config.toml
head_dim = 128
norm = "layernorm"
rope_fraction = 1.0
attn_scale = 0.0884
bias = "none"
init = "uniform"
lr = 0.000993
grad_clip = 1.0
schedule = "wsd"
steps = 5716
Each number is 128 + 32 x the weight over its row's rms, rounded and kept within 0 to 255. Layers, rows and columns count from 0. Numbers have three digits each. The size before them is the row's rms in percent of the matrix's.

# down: layer 3 MLP down (transposed), 1280x256, rms 0.0111, rows 454-480, columns 0-255
# up: layer 3 MLP up, 1280x256, rms 0.0102, rows 455-481, columns 0-255
down454 098:162114079148103139098162109177091163193144148138059131116129112131127101092114102172140125074138165166075109084107113156146165125077136076082072139113159118136096096152118093092133088147153117161150133121107112121089178163080129147128107160097139161177159038120140124158099118112133166148100096153127116117175123147153144088060116159165137150096104123106103175123123092065130192110155160109166100133101119124188207144155085144136154106121118099155120107108061170101103134103144161156126119065132173187121082173054120182138138125153163067115141105117154125109101101119173109127118144131089149133144153108133148069153174105122116155149193109106095104057135114153144156098160127118168074129138145144124186206090162096058140131182154102079154128139123051145116172132091053
up455 099:118182107121053148127113038142095164126140122118084139199137161126150150126091120191135152166122164082127118128126216153128095150072151114195135109082137078171138140102155137181073149121107122114099181111117075140164161148168155138103128127197143115128141168108141157092165134157154128136094143150128104129127123144116139150080144089126138126125119136135119148139087135109107153152118132135154191138112128183158104124201099132133131122112131099151194223146165135122124126102201102101084113153132131203093124139155121123100123108137117126175126100190147184108135130177149155093097144132112115106109124166092163113122142221116130092136161143135123135043082176171145117104154108135136087097172118181111133074083073126177154210175162149114173073162142160169086122188101076
down455 098:189142193090144112154116132135148086139172136190141123087159052117123150083121116129134153188130088147101108136170116153136147143128156142075115130100136093109161150104141108156102112164117121165152165114145153139118117097178125155095144076076097110146151141122125128115101099084173118154137090139148068106154158142045073131083126084121149132120100165106099140101096086115129131170076055145143134156047104142123106113123138181117207107099098127138085093133114084166140087163143172130143198082111191124176133193129139148091059150089106100151133099184165164131123104118185116156148135114091130098125151099152169138076137114112134130125161176107074084151157167133089114164090206161096143079122070144152130116239113156119139161132150148126094109142158166124124045107091178
up456 104:138146161131135131117156097073177142113160043151183118082111129139117119149119138125174121144182098161194093111073113095154167151108136194090121074194127143046181157138145129124139143127119122147075115140134162157133137122122125094135146132029065141119083121144096143141152118118130111150157121148152175071141188177158118111157083142137129113102096103150108115131144072145120208135089101169149116157109163162130120120074149145210151078097124139142166044145117126153132108133106158117137099141162094051153108099182061151172105103119179109092182098125196151069106113133177171109111145125133143169159094102192106172118144097147090135115163093121157134149188123133144163168128146165127115174110128148079172126159137085188113113109146122144084139085108156141081185117128089
down456 093:117125059106113112107120104164106094149096131087167164169152139175128115099123084150092123139197115071166111133121141106141085112083110173130148085141139172068117166104095158112090117130110084111050158131135111112159101043144131102154092169142155112163124121138148077109111142111099151096174167089086182167113139060157157169149119128169091101117126130090123112103074181134117175141135143165131133131146175091147060129155141045109166095148142134157165109142151140103124102075161130104172136130136041101156085138177091219113168154124154140135120144086136101199160170162173214117170129118162088193075082092125148175183116104104146136120138106173120110119121096122162093115097137167144177146181092121192109126106147139152168117157085138127125185132159153109163145149148132
up457 102:138153189126143148174078177138125153135120108129121162138114172094110145117115141136153090197114108128219166140145155120102072126072114137125150103120108086133135169113155146154081114114199116115135115176110079202169106112160132120111115084114081057152144123140159151163138121147160100104082120133098053151114100153172207104154070125172144117084141142195181114123131169108101126125047108179106129103104126113158136146126107160091072136120121087092167176112082136043117122128146111121203186138130107106078173152148167121187181140160084129150124098161098135139117182126121144112104151136102167070044105143075088144146116110111172127149154117089121077133077151149144141075151120142111151143134079104102098087173081151182168145080137142111107101112159136075116177156138121
down457 099:192144217118116114162100075099146123112139117138159121103136130139093143143113132090163121140163093090137120148147082138060158120130091119197135143101124131110145157178178132176091157104110134105147099139088107093072180110103164123106154134130124165133070151130141139166151157083163145119154085117131149124155174189126137157125056105109149127116127148115162162097096155163094114191113106146118113054114128133154140124083176129143162170116076156158120135077104112086084132215198205129159166134159123129087140157083064078136132144124087113179118132065108143121106146125060142153050100101078119115119093112148148124090092128103109140118127067210155138159102135165146208091160150116107125140066102168061093118183084173108093129163160129134112095147169111151152073112141155
up458 096:121104101094107100113134102177090130109134150108115134112137099142127148086122119140116127100152131111146125127073114099172112129143116081069134189171085130143132093144125156135116109127162154138146160158054119185117137149158069162107109176144111101136121101118163144069121112122142154097110108139124095109127099065029100150168096123129134054158196148159144106172132159119085061139107126117102118112152079149115114139152175138087145138128090155120130181131149116151178139132129131060150167113115130070075124133080082103149181184139132137130131140096170168170185166092070128123137154124119141158125126141148094130096162125118154157110113058028110134125154216156146120151156111133135234093120144197114078115183104134190206179101117134109116085138118059101165091179178154
down458 097:165134167114088161106140163100170144169126134149174090184133057128107144168137191099083096100074065093104055104084075104126097108167114193107148149141133081168084140195175130133184120116128142174154104115140136164102130150051095113097127169147074083139129121075110168156128113160115127181107158123161140093090141154123149149103152047168157115126204081178156072141128130139140162132137156184108162199135139135090140173098076155090130090121159162113081143076117157113072166126118083131112144140142142163130128163067156136125131114132076160158143158104137150084130137084084135103171143138119109208133110130074099120122111134126108109123057141169110097147087161108124167130114140129134097180108080125115145112124085138137078186132142086142146131104165186190146160147169116
up459 101:180097101136150138095195180124205084141071101086107141091080167128113146112120164076149111056153148197121091122146070083135133179145105153133098175055095159090093106114147140145179131130132096108131112115123130177142089093138090112145141124072108151138099109102098103137167122104132146126166125126087131097161165201205142121115162112153126145061141151160123124160153118094157113146122144189154117133139125125109147144067157126166144170132138075164131056174095113161151089137160188135112068129123126050121142176101118137079076130121145077092090116130095099145023138103187175108124119076100076103165131123175167136117119077128178128166119136125134150156135091107097153120153134103104127124145111172103188161079183073085160129099166127066143125141122104118119170127111120
down459 107:079105095176138176115140131094146131155093143067152148170137089112093140125180128060179154129158150148074130127174131090118074100127172130139143101170126150118124147080094092166110132118150070150096111163142154125204146091130121096182137120113162117094093132149073122160163132095091117117172131092083128166159160157184131138148079150134078128098096067072140096090148145115099135081117085090124115068111158102117095126149151083096072131138149171127160110166109123139179086140101108137163142128130090136185125030139134075145133115186171159145183108110096126127160125151159120119134108121124139133037161118107112090102165124117086117110106093137101166105184098142238134088103042184139177153084138195171129113163110179158140114165132143157138169110140143082128143170112117
up460 096:175111104109114160117154209161158113091129157063121188188144178148130106104130127143139138114119219126160134123119117134102138131102113115156114106093124156134133120129164091117132127123150164130120150176097148105111143129132053130164102092129066145103152155176156075144153139174137114085130141160151114116085080177153176138175193126142115126194200147162114157139168138130036128103124126108082109136099140089100109139181156171157156175116108154110142115157130125142127127111155152128131086166077085099142123152114159155175152056154107149066127154166148116181119094085156132144205119079073096074130151080084093081156230108073142156096145117087114131151152152120152124175123127191159165081128101156100125186175156109071123099112182120153143120108143104070114148167140083
down460 095:135155123105064159124148157153115138103107115130150159134081144038061161164144134074128171091106125118115122113072135132145070126073119180080124123114135126129118117087163090136117135171159145168140134171116102168110125120077078127138120118116130102159090133087123136089093114152144158165072106158157134053161137176140089103119130153063158094071124079148119189093113121143170122133136156109121132202157158132142133133195150123175079140150129195149166133144149080106095121100116131108122122107093149097110067144139130166155117133154132139124158132125091108158113139143122149091113161135090114104123164151152180059071160170093100123074060126118146160144121143112223183091137108122134226142154119163161145157161105115093126136197202154077177140114188078197130092134159071
up461 093:077127058125114043113100141095160136137096132089160175075128129090116148153113145174119138099129149144131102134100116198111149131115160153149134105129180167086151124170120113165036125116119152144077107133116144080105114136135066132124116200075171128114126114129234117111158072136182132124125125126141128124103139117086130162068076131124134139113115167138081078071147114100117091128102135180115109111091128156106147169108162157085109101117139201150145111104095142172093150136155086103138132112088113084142140160168127094162143038119122116070094174144189092156140148146105171069075180126106090154124156177155044135112116156080118114104150105164061131163129131130123151103104136147110059155156116078072154117167037175133114144139136133097153155147125165152103110140081096
down461 097:114171109130123167146078137098097133067166148090147076139118160130133111079160145150155101100135100152205096174159163105194128136152150176119076118117124138097120119136163138117116135089091158083124150090084155163118123074189120120139151151151160056144114111136176096138172124143127083149148129143181092123128171172157134137169079092159131062125163086131121153080104189107135092168119155121120148107053123177140137183102187151120111097062106153131134085087111141136136163162130153110086101134139146122127199117127118146140109099059134144048096074107155118212138123092078075098158079138147129143146106121188118133146141120118129174099112093187129079199147080120142120124167176135107092146097080118159138128153123111145189181139129073046155118089067130148164135097104151
up462 101:133168134168158111135165126154103160142146104096144121071174138099145036115130104122173121118096073159125138143109225164121149169125108025163169136120097138170106174137152155194081110125113179155162154143136090128135107107133151170160099165169135143099118124140153124147094137096103136069105108167117126130115147155139177098117151131137197170172146141146132179105128145091083120113075076131114174130124171147115204080128111144166126192141110142109159190133145129056102146123203133082155133090168143082149121163098072113107131138161106139095049114147167089089117152077152112177126097145114132109116152141108086150133126088176147116080099146152137127102059107112169137137126084213087105147179132120118148133163049125138131058091116124149161077136160160107084110118111114
down462 102:130165120105134130126135156141118120072110068090115090125115066077112101111115224140179134119135095146122153056159133092129179121033128113154107155106139086118125148124150131145082113132137107157173184094121089049112114137075092142113144131136094178125119066136087149059140120145196130166161055181143121091150165154142109147150159137129089108136128162083141164083074136041115120132136134097167182105124135109145211109095109084170118157169138139129128090128135103123127136190139110180154151190137134123153152123124133120116096080141107154157120103104197135143146121131119156140095124144135159089158151162112159151151132173088085092145142133125115164164218180099182094200141110131125108073113089175126069189142125134109121106143147129140178074078154178127075104119128136
up463 105:111146154125169105162134183195088166173159121168099149092165147099118151083144070124122149203073133120100165136146118136108150181074115065129149129145128195134102098127148125101128114121093166129162141130160107142116120153150179157120138041106104106129117109141164132155088108111133135082127121113098090112134068109096170157098071140123128141120120133163135107173141133155145155095119062078080172114186090141131114159122209067117109187071162106118102164161118121057119107123086164179130153140075141125152140148142196053129130118186073137155166090136072113111181083114167132147148106117081156133116211163136128073177163157165128104148092133161147121167070155106105116132112137146116140076125147085136130106072147175140105179167126125080135126103079073097084146123073111
down463 103:142108158165098167168167130148166115078161106123051110122157092021150163190152154145120142189115203135090127102160077129092146135112119140181150141116178141183126121200118111131126112114095103122151122139114086124099138176070126094174143144124120134126101085148060186167133149134157145171069178148138111113101139091151183090156129118104152113076123095183102143189070129149142087129128121099129160152140112108131118095113149168170143146111089105101136139111151164120067132123140151155146147154159155069061165142082097120146142139128112081187102091101097116158142152149104124121092129145175114090179125146142126171160019175138081154163079099118069126126131180175108147134143170119116133126094143098145146116115112116111109161075166149162155130157172038073075127091120115
up464 094:104131162119156106123079168100065194134107109157061100141137103125164093086117104162136123134134063169094150133111156151175152091094137079138141164208134123108117155125079181119117137131133104136159093094135134128138152110135193161164144148171150130104180098137203140116149185172078101131149178157099172096087116167103128060131167123041123149077141079107115149085177130154162191106120093076160136089120137114123077101109064183136090157135170164124110130178121162126144155102090133183125202159100107113111124103152110131116111133177122138133145113058113121094123169107109148140165116142124158194114070092132110139109144023124153078166138101195117179157177130090159145145125149143153118121165094092157128127154169074171047139149129125092158157111119124122132101111141127
down464 093:135109118103155075091165148148121130159153124162108103102106157153076058138108178160174158101079169149141164091090121076088106137129138115149150132159159087162142088140116113142108103150113165085188163130127155105054117119078148097122123128180160123101132108152138116133154133157100120119115123162126100185166069086131142125165159179150157108154093108159100176172122163114186065110188124184149176195139152124119147125108158171127171155199090127174136083120178185055117152104159128145145126141084118079207098156182109112166130161128087122107074113180141079123099131111143172145122157077156140138163115105114133165130106081157097108121168151123063101122039108146118141119134153128142154135143137116077140131081146159095087147143078119105117107100092178170107178039059133
up465 115:088119111178075103133199146140129131110156165145119158198156147184167135179135082147161128133111165132139129140143219136138117103114163088161116141130117063177108125126106099140223093133112110085182128102089097153157115144096113141143103116103127153168143128118081140132165133136125106178103122111128172104142179128162140175094158104128101149116187111143115179180133134129104092040147134126117136140104156104042217088133146080129116134136148151128111088129149102152123134094107119142105072177111122194144126061079151168154130158119142138142122106123182103082098158093130168174119132117134111081123122088107048141093151154096076113115134163119134171110130072103127129143120133086077088191180068123099120132111224079096080082142136117077135142143188137155185089121109102
down465 112:132120107162199107123141098089123172176140165135121187091120116111113102101143130143110121112156165124117134128099196149122131153104131145111133169165133037187132098166148137145103160142149119107152175128075137152161097093126099145089068115097146133126150092149144091121086119083148131161162112122121191090168100104107096075148150123157099112166122194052131110166116113137121099135150130120112133168189143190105125121146127151135170160146118115100087109200133131143140115092086115140143145104077179140147060127173130142094133121176151134101192165146133087083135139162161122118110108179046124043132173167062144092102112207088127090120157145058144102148116125080170047103165133157174167094126224162143138103162155142100116114154178145101119111091062086134166112145143109
up466 096:114152102137103145137099153124182179139165156131105165082093110115118163135122068159109144216107092092116115140086155118136140162120122142160122134156168119101153203166079118131114130128113097111160117086177063153171120124162180118175170136137114083147077125117190145096139079131099112163135164128068182166191129168123099171138107103160093098159064117116134158133084119140154120134137103104136127111058117138107152126181138133172155138128126124148152142161139127081161078110141075114132084122083137112142105148190118114149183136080104096109079098163058183047181112167060197157102149138148156076133090096113138196111157145127086101105147132143168074108073152126091159123142143097139083170122146098167164145067079098122072100137093154170158105141086141187138098125175145
down466 100:184116090189165130165110137083160133067140134152129117091115171079179151160080154193078117121179141137117133091130130113121133118101161124172138173128099165144175167141107107134129124127142134122078122114111130136111136151185188145156076110100136098123156134128178084054127140149151082142187129164124106131135118072098096137156088165174183135157057150156100152130085115153069157118141080087122154167088120103126139162131116132100149108179089119158129084072151145138148165126161149191127134131114093164092118121099169176103101125099016087138136082073106093134144077161116140160150138114142174127149169136076176160092112136108141157153170151155140111128146166115144104158164161142081123131143122128136125075090187119079169112165105066153121109156159117028124049115061171
up467 098:113105083113130141149243141105152076100168106137142145144129136143121115103138122060162120169112116105166161112143107088158078089134114121150143131089086138051111102116070111097137102133175148124113087110168104160115164079114166145101049101157143139148079167117098130155091153134136098158143102145085098091148137139110086120092150143122166103060140146109116217133103089115201116158130159186090138129206128111095109112167153072154093155110166037103154155126093115079092103129092221140074146065183101123109140154168099151194134213089096094139121097125135148158124121145132151178104112141143147118127089080137149152159147154094144172111119135094147102117088119135138111150114162118161182155082105147161130167093198169101114107105104134109103118092162132136151085093089134
down467 099:114114128127112119132130112092100123171102113110120209127109119124127123134156150128138104188164144141052163139176167154112121104131128117163082150157163074125130119106177098141114131099174094136099073096110098138132187163078109166143147136184079173085135147028131162151143165169139125119167168086101180119067147117124118151084091143140104164102110159150162107167200164146150137116055097084119111154184163177094116117101129134160143115079131125077134112148066120120156104166125085118180100104177140131094133141095164102076154127172192120142182142091064146137126125136204173161147135109132137074075145095081175097154089111103191167173129109146149167116130113148088156104101130112166125130149184149112109154071152182087093140072121175179152135126046143104127157139140093
up468 104:129119099101112092144124100100114154131145123112101130090060129159137153100108098159115125150140140129103082126084127094146142119122105172121135154135176107115169112196165117151052134133134141146103143160096121095140165150132123091087189102170122111141151152136166155059114106147118106086135041152175106098118106091095091154114052168155074104143075134053121130111118136178078155174145106091191170122139083171134107201107173136066207143164107136132188116157111095125166135141139151009120130104113087107164087108148078115128096101079134104144175139128139148136131115131146134120205108095109139146168136145162126089163136146112192110164101128138147122129178193130112123164156129099084182052151086130098114096162121104106154183174149118083108156174143071062130155114111108
down468 104:136150140073078188137150145185146122096098149139123128109151151131101124168183084104148129127102099134044054121146055118187138108155192185149194122121117143141098122118121096170161115092156135139051096145149136148130076129158117082137174129076133132168119145120128118176080108118101136102087162138120098133094112135155143106178164100148178095103140087177129120108124192146098140119110116134174062180081150127093110118157138122096167121079162145160125135070164105148052116070108147115115124163100142104147166116098156104149133166062091149133097141130133101221140134112160164068204125156118083147114130071161152127138206137144103116105110162123087131137104121129121123135152165128112126090091086086208120117148116140146113132143076128143148171071162153108230172115148134
up469 100:139076126121148139104160167171105141149106192087151123071118112128128182128123105086083145108106155141110179136160139178137140166139087144111129129062113078118147111156052119128099108130071205110162168127098118139157062141164142155153058136077166106140146105164089176166122150101128184063149143070112113140129079077187145122192120142117114140156154126149161095150145143090114076118135107105096096145136157159127168085144127115087144104153124101157096138114149166081131135140141168201148145098060166113169125150113156104108113177128124170133116164134084077141158193040074112088115122118094072104134188166107190107110144143161137160135092205114170140130082086136114111109103108138159180132070105136144097167093114148163127134136119113168181139126101170135185055151091125
down469 102:102074090165133169146154177021137184095116125135119152176142080109076204136076157142108157094103200178122146124134136152124145126120141123070088149084122119125134146132138148080097163127082052138168125084162141176133104186153103134130059097083127113169123131129153149087162124140101083166093127143172103093086092178153144102187158090114116150139128136123114139163147069063128116128128123115076181047120155133127154130150160170126123146119170173133115149087165120138118162151101111119067115197162105162112154093091118105129122072190136118155107122093101194122110180129079068157079137156124130098175125177095113105122139160121107092171131113129151141097111175096119098122097127103109127089104130167120139150105143176189130170106188086172165135112139165158066127169090113
up470 092:137065088112149154163116113111102029130107130101119142148153094129104074098125190109183128156119072146147159122135107159160111120135127089156110148057130162052099096052120142124153100146144100132151111136064134138126103131164104137122119111120139129133216175143143147149120106071114128161128127171102127092110127060073137080140173102079155136111149130174085124185120094127123153084129102151162085152104098124145129067127102103052091150112187073163127184144098126127110160148163087160155204133167158144163118080099121133091051069122085111110159138065152142131095142088156112116120145165104141141145091139197116199179133129141178208124128137193159177137135115184168096106125107134100121171139110108162147116098168123098121105076145103090158144121138124144146076086096106
down470 092:076147161158048108146136113131131117156106117149153160112124141179126108131138167086179113099129165144105110153155100136084123181113140138129048112108100118129113105101188118136117114125141128126169110089161136127152116132069069123142154152155120157082177062098103128125152169127080150074173096047180083145090144151131128153144163122169133133152179145097127119161165096134191087107100127112137119153189117181073077097108145153167112138166144156163140136208114121070093131166117134064097100107091175080171150111159104095103113113133160150055111148109182120145203164087118159116152083132153130098121150082131068123126107152186143137093133104162137125150104081136084181169125108142110140157142132161099141191099156158219132098091121143172128125109113206079074158141062123
up471 104:074118176184154120142098117107092102157090122125159069118168136119146136146120187152127069115154140197181114137144135102092126135115141126102080141124084176108111119118133155119145134144157127142204178138134108151114170161154115169102037176188122133121130067124132055115114166109173139148156135091118057134123118033123089115115097142137170135153111097139120138158098150081150112173136134143082135135088107154160141076159140215150094103148169116099116067113129149107090139110115130117108134109142130220044141146143056135086090170155153112152118079086093104134161059113162105142104130133153084101077075100170156100164066106153161139137101126097155073087085132135182105156158121174145169152113125112105147156147061162193105108135063117128146109132146139142092150156124124
down471 107:104080174137133110154136118168140143145134122130189090136121070116173124131094045174126105129150113099183052166097101093130138081144082094081144117155148135137154125151153149168151088156145140120151134094080107136129087133106175119098162177171146192109125143070147135125162162143111181129112174131100119143080104114098092155043110117143086126129147115073148149123135117100160164099130111130118138076139126165117144118110166132173143154135143152177142098095097127149171171176143134124094182088129111180119183167079102070166100157066185157126130133182142244128070136108154106207108157130184139086119097175121082145174105104113152123141187159149104160151060150178085117167098085119132081136125104130094090162102063121166088087123140120117116097117149168172090141130142146
up472 097:190147153128107098134127164110087162170138092126177105105157118127123135079170056153167171102158133061164204122099130075109106151103123113106126138133147117146142077145078148123107151121130084099121153142108162136158160190116155164181186102202105155102078127123115138106102223149132121087103149158159143137178099144045160177104140140092144147131110133077105142128084081148099134142126113121173176128113170180070066215221122115138146157133079112118158128127114120084141123081132130110133114124144111129104107118135122110189120166081095116137133107207185104123201129118172112117124123069063183051165118135113171132131173152131131201168133115164158160112111119139161115155185150137165103106081136121162139143125120133170178157133096085144144121123114096091124119138154107
down472 100:151150157134148132109109155156136102137155163130129218095129106046131165138188134204144092085116091105079113096196121117077112072135162176096145179101131129090105120087076163093132109111222152155129140095113144160152150156169139114072179081133092091157123167150120144102172103100089086163088150113105127080103095111110113106083070174126191127115137146141110139107156173149075114114129140168135118110126146112161154083112088110114119135132125087134095099066206091166111045116106121160150162129104178112124159180061111176068136165132100127164182159049190152134155144103146194156081164172160122116133080112165142103154127143137133132117122141146100143111129153112058130142134120151111119089133072171171161099185121112129080128087138163123160138164140148110107136130118134
up473 109:135137180126133119184121128122172109141205172164163127193177146120168120151131154119130168119169193095134135116094140171080106139158153105129152148109130102102155072050109132101161100131053107116087152148114088151154119075067115122135130170219171066112157139096133170104120190153168130127090076100185112115087114088081091137166125144095181113069111148131136120173096170096164148084156066117117116124152169144136103110160154124140128196090185117168107137167143117104091127141136088076122163121167182157118139108132163166139157150151107196203158109216111097102120133119080111146133058158104130187090100119142173158181117152145154129169125130197116171108147072127140117099136147100077106111132126160108117127161126125133159159117086110106159132139140132098165090094087141
down473 110:118096151185130135171158120133117147149151078119106154083115101163058103121152141160160143160167121193079082132094142172119114128124161123103158143154107079123092166119101143111188140139138129117132132106134177125103150134071147123118106100112183088114143127090040173115128097085082178109104145133111126108121129107096131122077167073157115168136193124191137127171183137154103163108107127135129100125130104168102104091095075172163185156096101128133116176134100118068117153138152136081127093170124177140125178156110125129047114160143113191209138117176143200107144161128149122136060091153109173118146068094190149085120086080149126125130099145182116127216199114108100106170111138146155124137109146116048172158090130158119141085090161076125102088157098183100138164108125138
up474 106:145118075124103184172146100145169137123133098134166165170117145154128184124127114111109146101145101163165109149076110055145098171156149212126100123033150178142082139145113118124147101137119122132086124156155042093150085114146123147164119190143153124093095138124118118089120091099093104121048065130157167136125152104129159088142140090178156134100104124119106113163099132168158128111166120179128078163119118132145111137091166106121107164106187100174126140112141114063102165159181136107137132084095176181166118171193213096181123126129120144091141108179093120108175147096100131176134068135105138167164053153139132143118136230146101145183160171150121087092068153147106110138121115115094110137166127088081131121154076127168131176176148117172131136130156129162119163079117098
down474 101:144133167224098199194075103120136132087155154116202174122119146075125164171147096143139157140193162169076107136172086149094117083101096133114135112141111148125096129110130156127108119137094103111096116098154136088091131158082120153162085146076188036132084115096060158086099143118160155079138130087134127150120122126088094140111145112158143142121150126091139149171119106096083190141089111130142125106148120137124086078125124188169154061103141148097165115081067071139122164153146103124149067137152103142067127121084153107073164123091145104102147076174135096142125132191120106110122100120160135009159115117151167159180140136113142159126117087137103121138162132144126160171100204089160122092170147149178137165126180135121148125104139181124111148163102106174159144160161116
up475 107:093091160154120187179143053145170079145120164148145162163161139137136097156101184144134149180107156061149092143143090152114110095068154088129116154113132107085074189134135156141071182119117133122128150175132110140169166133148132130113105113150148133169178125154191097121079077139134121180098133135150112117097085092154088135136097136172073133134151144117121152167111140145137081118173107114115130138171096149153109158112247113081146087119131086132122164108105139114037132124136072101127098168143154198107123126137147068101102199075122142182156118127071118191147100147115063147142090213126084122141157168134088139161147184154111075158148176154144106096118087135078094129138128079141137118131079150137075115196082127111108152171138103087072120107144123129113144114115115
down475 103:175112181118090086201119084163106126061114156190129171140083198085214110109158119133149100173137156115140106130130130170117157165126098106136148108081111090146151149214140113198115145116038144104109134131112115149119106154108121075145147153075119178114143079057126102133092160139101171099141116117136164126173146130112149131125113150115135137122192114137150148152172145154127109133091132083079078128125090175109073115148114194128185102073102112128120114136103105123103148071114165119078166126141145130119118163153126073125131138065159158127141202199065153117126127097144115131146105136134137087112175143139186107121097102169142127134092134152085108149103178157046238201136146119104143150149123121120184113123137101116106101124169162159138174144109133100133104100136192
up476 095:130121106135135114129053099126097160139060128137167090128068121130139134072126085118092138138108127096095184131144115085126101178173135209130117101099140104104156193120141156194134163122155069131088119150116137109129092125130164092101125047125100175126123163173096102165116158152119116105199129161147124130141117128109118078163165126118128167096166147172124083146046090147105151149071146124157103152111087092164141025172069118087086164219115077136069152137148112118157115102139103125129093110116104214146123121145132125144111149120127110132079096138124134146114130141115066169120159119103134155128117096127180147136137106158142109174208137164191109148133136136128132133098176118112109142144125067208093105059157108174152176142158113194166145085109177181113108161154125
down476 090:095155166151104122096133142112109136126154061120159181102134127111095134137129054155145168091160126112072174060154049121093142097204179107125085093095127188126097153124116127159060109212105147158146094134171155105135136131137138103144164122160153157107158100183146154121192122115165131106124103105199132116162105140127115126091100113151189180137096151075093126144123032128132152135152143111123098088070122143123179114134165132067095119129156141142112134082075158139173118139107165128137147099066154109064101072115118134135111110141133006117106179128118163087171158156125159149078137077072107124138127099203125125141152132129161131117168158087141135115134147150121125137131184129120116192161076068116125122125150178143067130128154158106090075118128190114118135106101116
up477 123:130109120101156106093104145070118106142079100131155117139085118116133145129108156127066126156118066162100121129170162090112136169141089107116076131174105093122129099125115160105105139123133086093167101132152159161123139107135161074140134138131093157099149079153103118198160138087133122171136127110144125131160180168167140147162132125121133168047041104097146112138175100160110146127119164144125143138094122091100112138079133073148052110145210126155100172127128106075128197154124142162116133230109148086091133087124099120127107177148171144067098111098140161148136103179054154189131135135141148088129122123177096135074173096097153168143066092074121130091083098173157123113139126112151110183087068120137139129132200131145178073122120155094103156227167069147127148093085118
down477 116:149118156139178101204037074113106108176100119116158102165120118125131084072099109118161129067135140075098143146156163171047133134209078117181103148126139114093089109143130147149170102118121118129117147117161102144086120095146138121139170150095132225069116096183151135151163137142133133174153103114119127160117152147112128097153063174165205116154141115027157094145178206155129077105084135142091200111150087097144069119134190062122168107138088144145132157177171119119176138148132100165125136106148127172110105129144117103167110150142143130120149159096126132108062176090137148171177135131134117121099099126114093117125137085128099101146178151155170134103098110114162077100171122167109113077103137161139076118155156100134141118130097140162075147136062122134106064121134114
up478 095:141143150131096142144133169084045112129161166121135135115091139086162131106113124159102115139125125127111117153132129112158099115112112210100155118132128111142177142094137132167075114117138091130129123104097084136090131126120109150047146182105138112048115118116085125105142149165127085138189120157122086179143091112166151188161088122157166100177083136065153123141114120110066155149096114119192082101173113122077118169165139136111085140117082137133125055097094162127098170090126187149087135186072099130121104142156140195152145107143111101144135173152160199137167182131076136130209085153105126122127117088113122126152139133066094108185234095149179098129151186131145167118098116169124109086103157148141112144095174150184191154185113155191167150164126139113133129066125125
down478 094:151124171145144159133139142079096130125122112122145169145104133155136132142095089085129143177108115097058141164182109115122139092131165142076163132135145175118127147100162176169156097096130086125067083139056106155140145087116143185118153161125190122168093137094187110128108112115084132162057080137186119102164109115030138115087173077153186092040114102145117145120103108149053079156175122171147141153108155082137168107119082115130129105125113061119116082065194065149143136125170137133146081126128101154072150169146139166138169178151093098125068160112180119142062097154107150127139118099115104114152157115204115103095193097104093175143165190119145163142099114086107061088147127116136135111182106129084136137141133128124100169114133136124161080127135084133135146138115095
up479 089:180158078114139152155113160055128152152134154143129150143124121123096117137115186129119102114111118149186130140190083151116163095137131157079127098196137168133169183118149103166185163129098114149167114101207090139134167102119155172188094222135125155102069169123052090098124132143126187117129081142164112146154117201159141126192102123105145073126028136135111115156133177096126114138132171093122089138114171143105108143168181152142117084109173111118152155090146154125097084127143143163119138089124118131124085148171124096148111151197113139094086179209122090143147130133087157148142098169167157140100092113139135164174119085067111099155106130116152102113069130139139134071158156134188113146155149154133171195109099146147148115106089162177169100124151104201087133090103127
down479 094:175137117154140108159155103097129115102099110121130134160081131137098140141033093151154120183125117092114155155102172162142149070131087090122168127088104191061126120095121105110111143111160095141102111110108109178144146101142151158132137094127147082069133149084164089114112109126171130115155078188103157093072097135073093183108109115142153142120147129142096135145161110088151138135125108076102125097111120083084162142121127130189084099091090113138157126138150121143131148168188077161095114138187084180087222138161113154127130152097074153151102099150109168190140153172134104195108141116188123122100090205141133168127143087119124155134188188163095177108108085124138112139153139096112084165174118183077117118130048118073151098102154099121160125195145120189139073186107161
up480 108:119159099065154136140175121147129132068160100116112166110100141132154078154149092105164123147105112064110141136064076131178115152123105133141174107056054158133128131149144066142097150125166099098112134106175058132124114115128156082124138172137172100165080112087098196135152102105186088151129102168124082154108101087132130160096068138115074118132090101176094132119146102154038115109129088113144122140149082089113091177096164158120172157114163068159151112139117127127109101123147177114097065071131088122133116080146134101179192072143074095118156128143086109126149147116111100079129087179108113126184200125113084176125078180145141128137170090071155085147143166112094144092089117144099181085163111146131095133126100118163164157146134143108084080162175101112158091104151167
down480 109:151178141125152104109181141092155129110178134110115131186159124131146164133100095126151163161169129127125090139175139167142122124147170153119129149061180143138157098092186090131154093082101101123059061079097150149136168165133131181162108142141094153139140124136076126109064117116172155111140147106120178117106192116149070108160134109125109121113104065168087153155075140184136125154113178134149205120134142189077157089147063128136095087092145117079095129099153095135129162101151095132168076104125159105122128152105222112133134148093130150164058072124063066158166138206121110108120067143114144147121154118135124127133155123059123141117077123170139133203120156117125186079100131102140130164156095135122109119117087113150075141162118153182102219147161134111182148136088120
up481 101:181127137162118136136128057150114091138141122145114198096171166125137140141129164108121151161060117103079057149105183199143118108089133051142103195163119162105144118143193155126142127147051148119131169126157111099118186138123146146127113064081134094119156143125209134113105171098137130152097153124127170133121121114126144134092112151094081179112065120066160102114177091167144165094150118148150130148105115108120141159143197126179115100145156107076129189096152152116122133118107113102093093190112139182119130085133096091178142114117144166224127157125127152172185062114095159162174142165175117113160068098140117144156157178110155114121093167071156164091149109135113123198150132137182122174112097141128070132139165133116184106197108142107094119123132168148143138091092100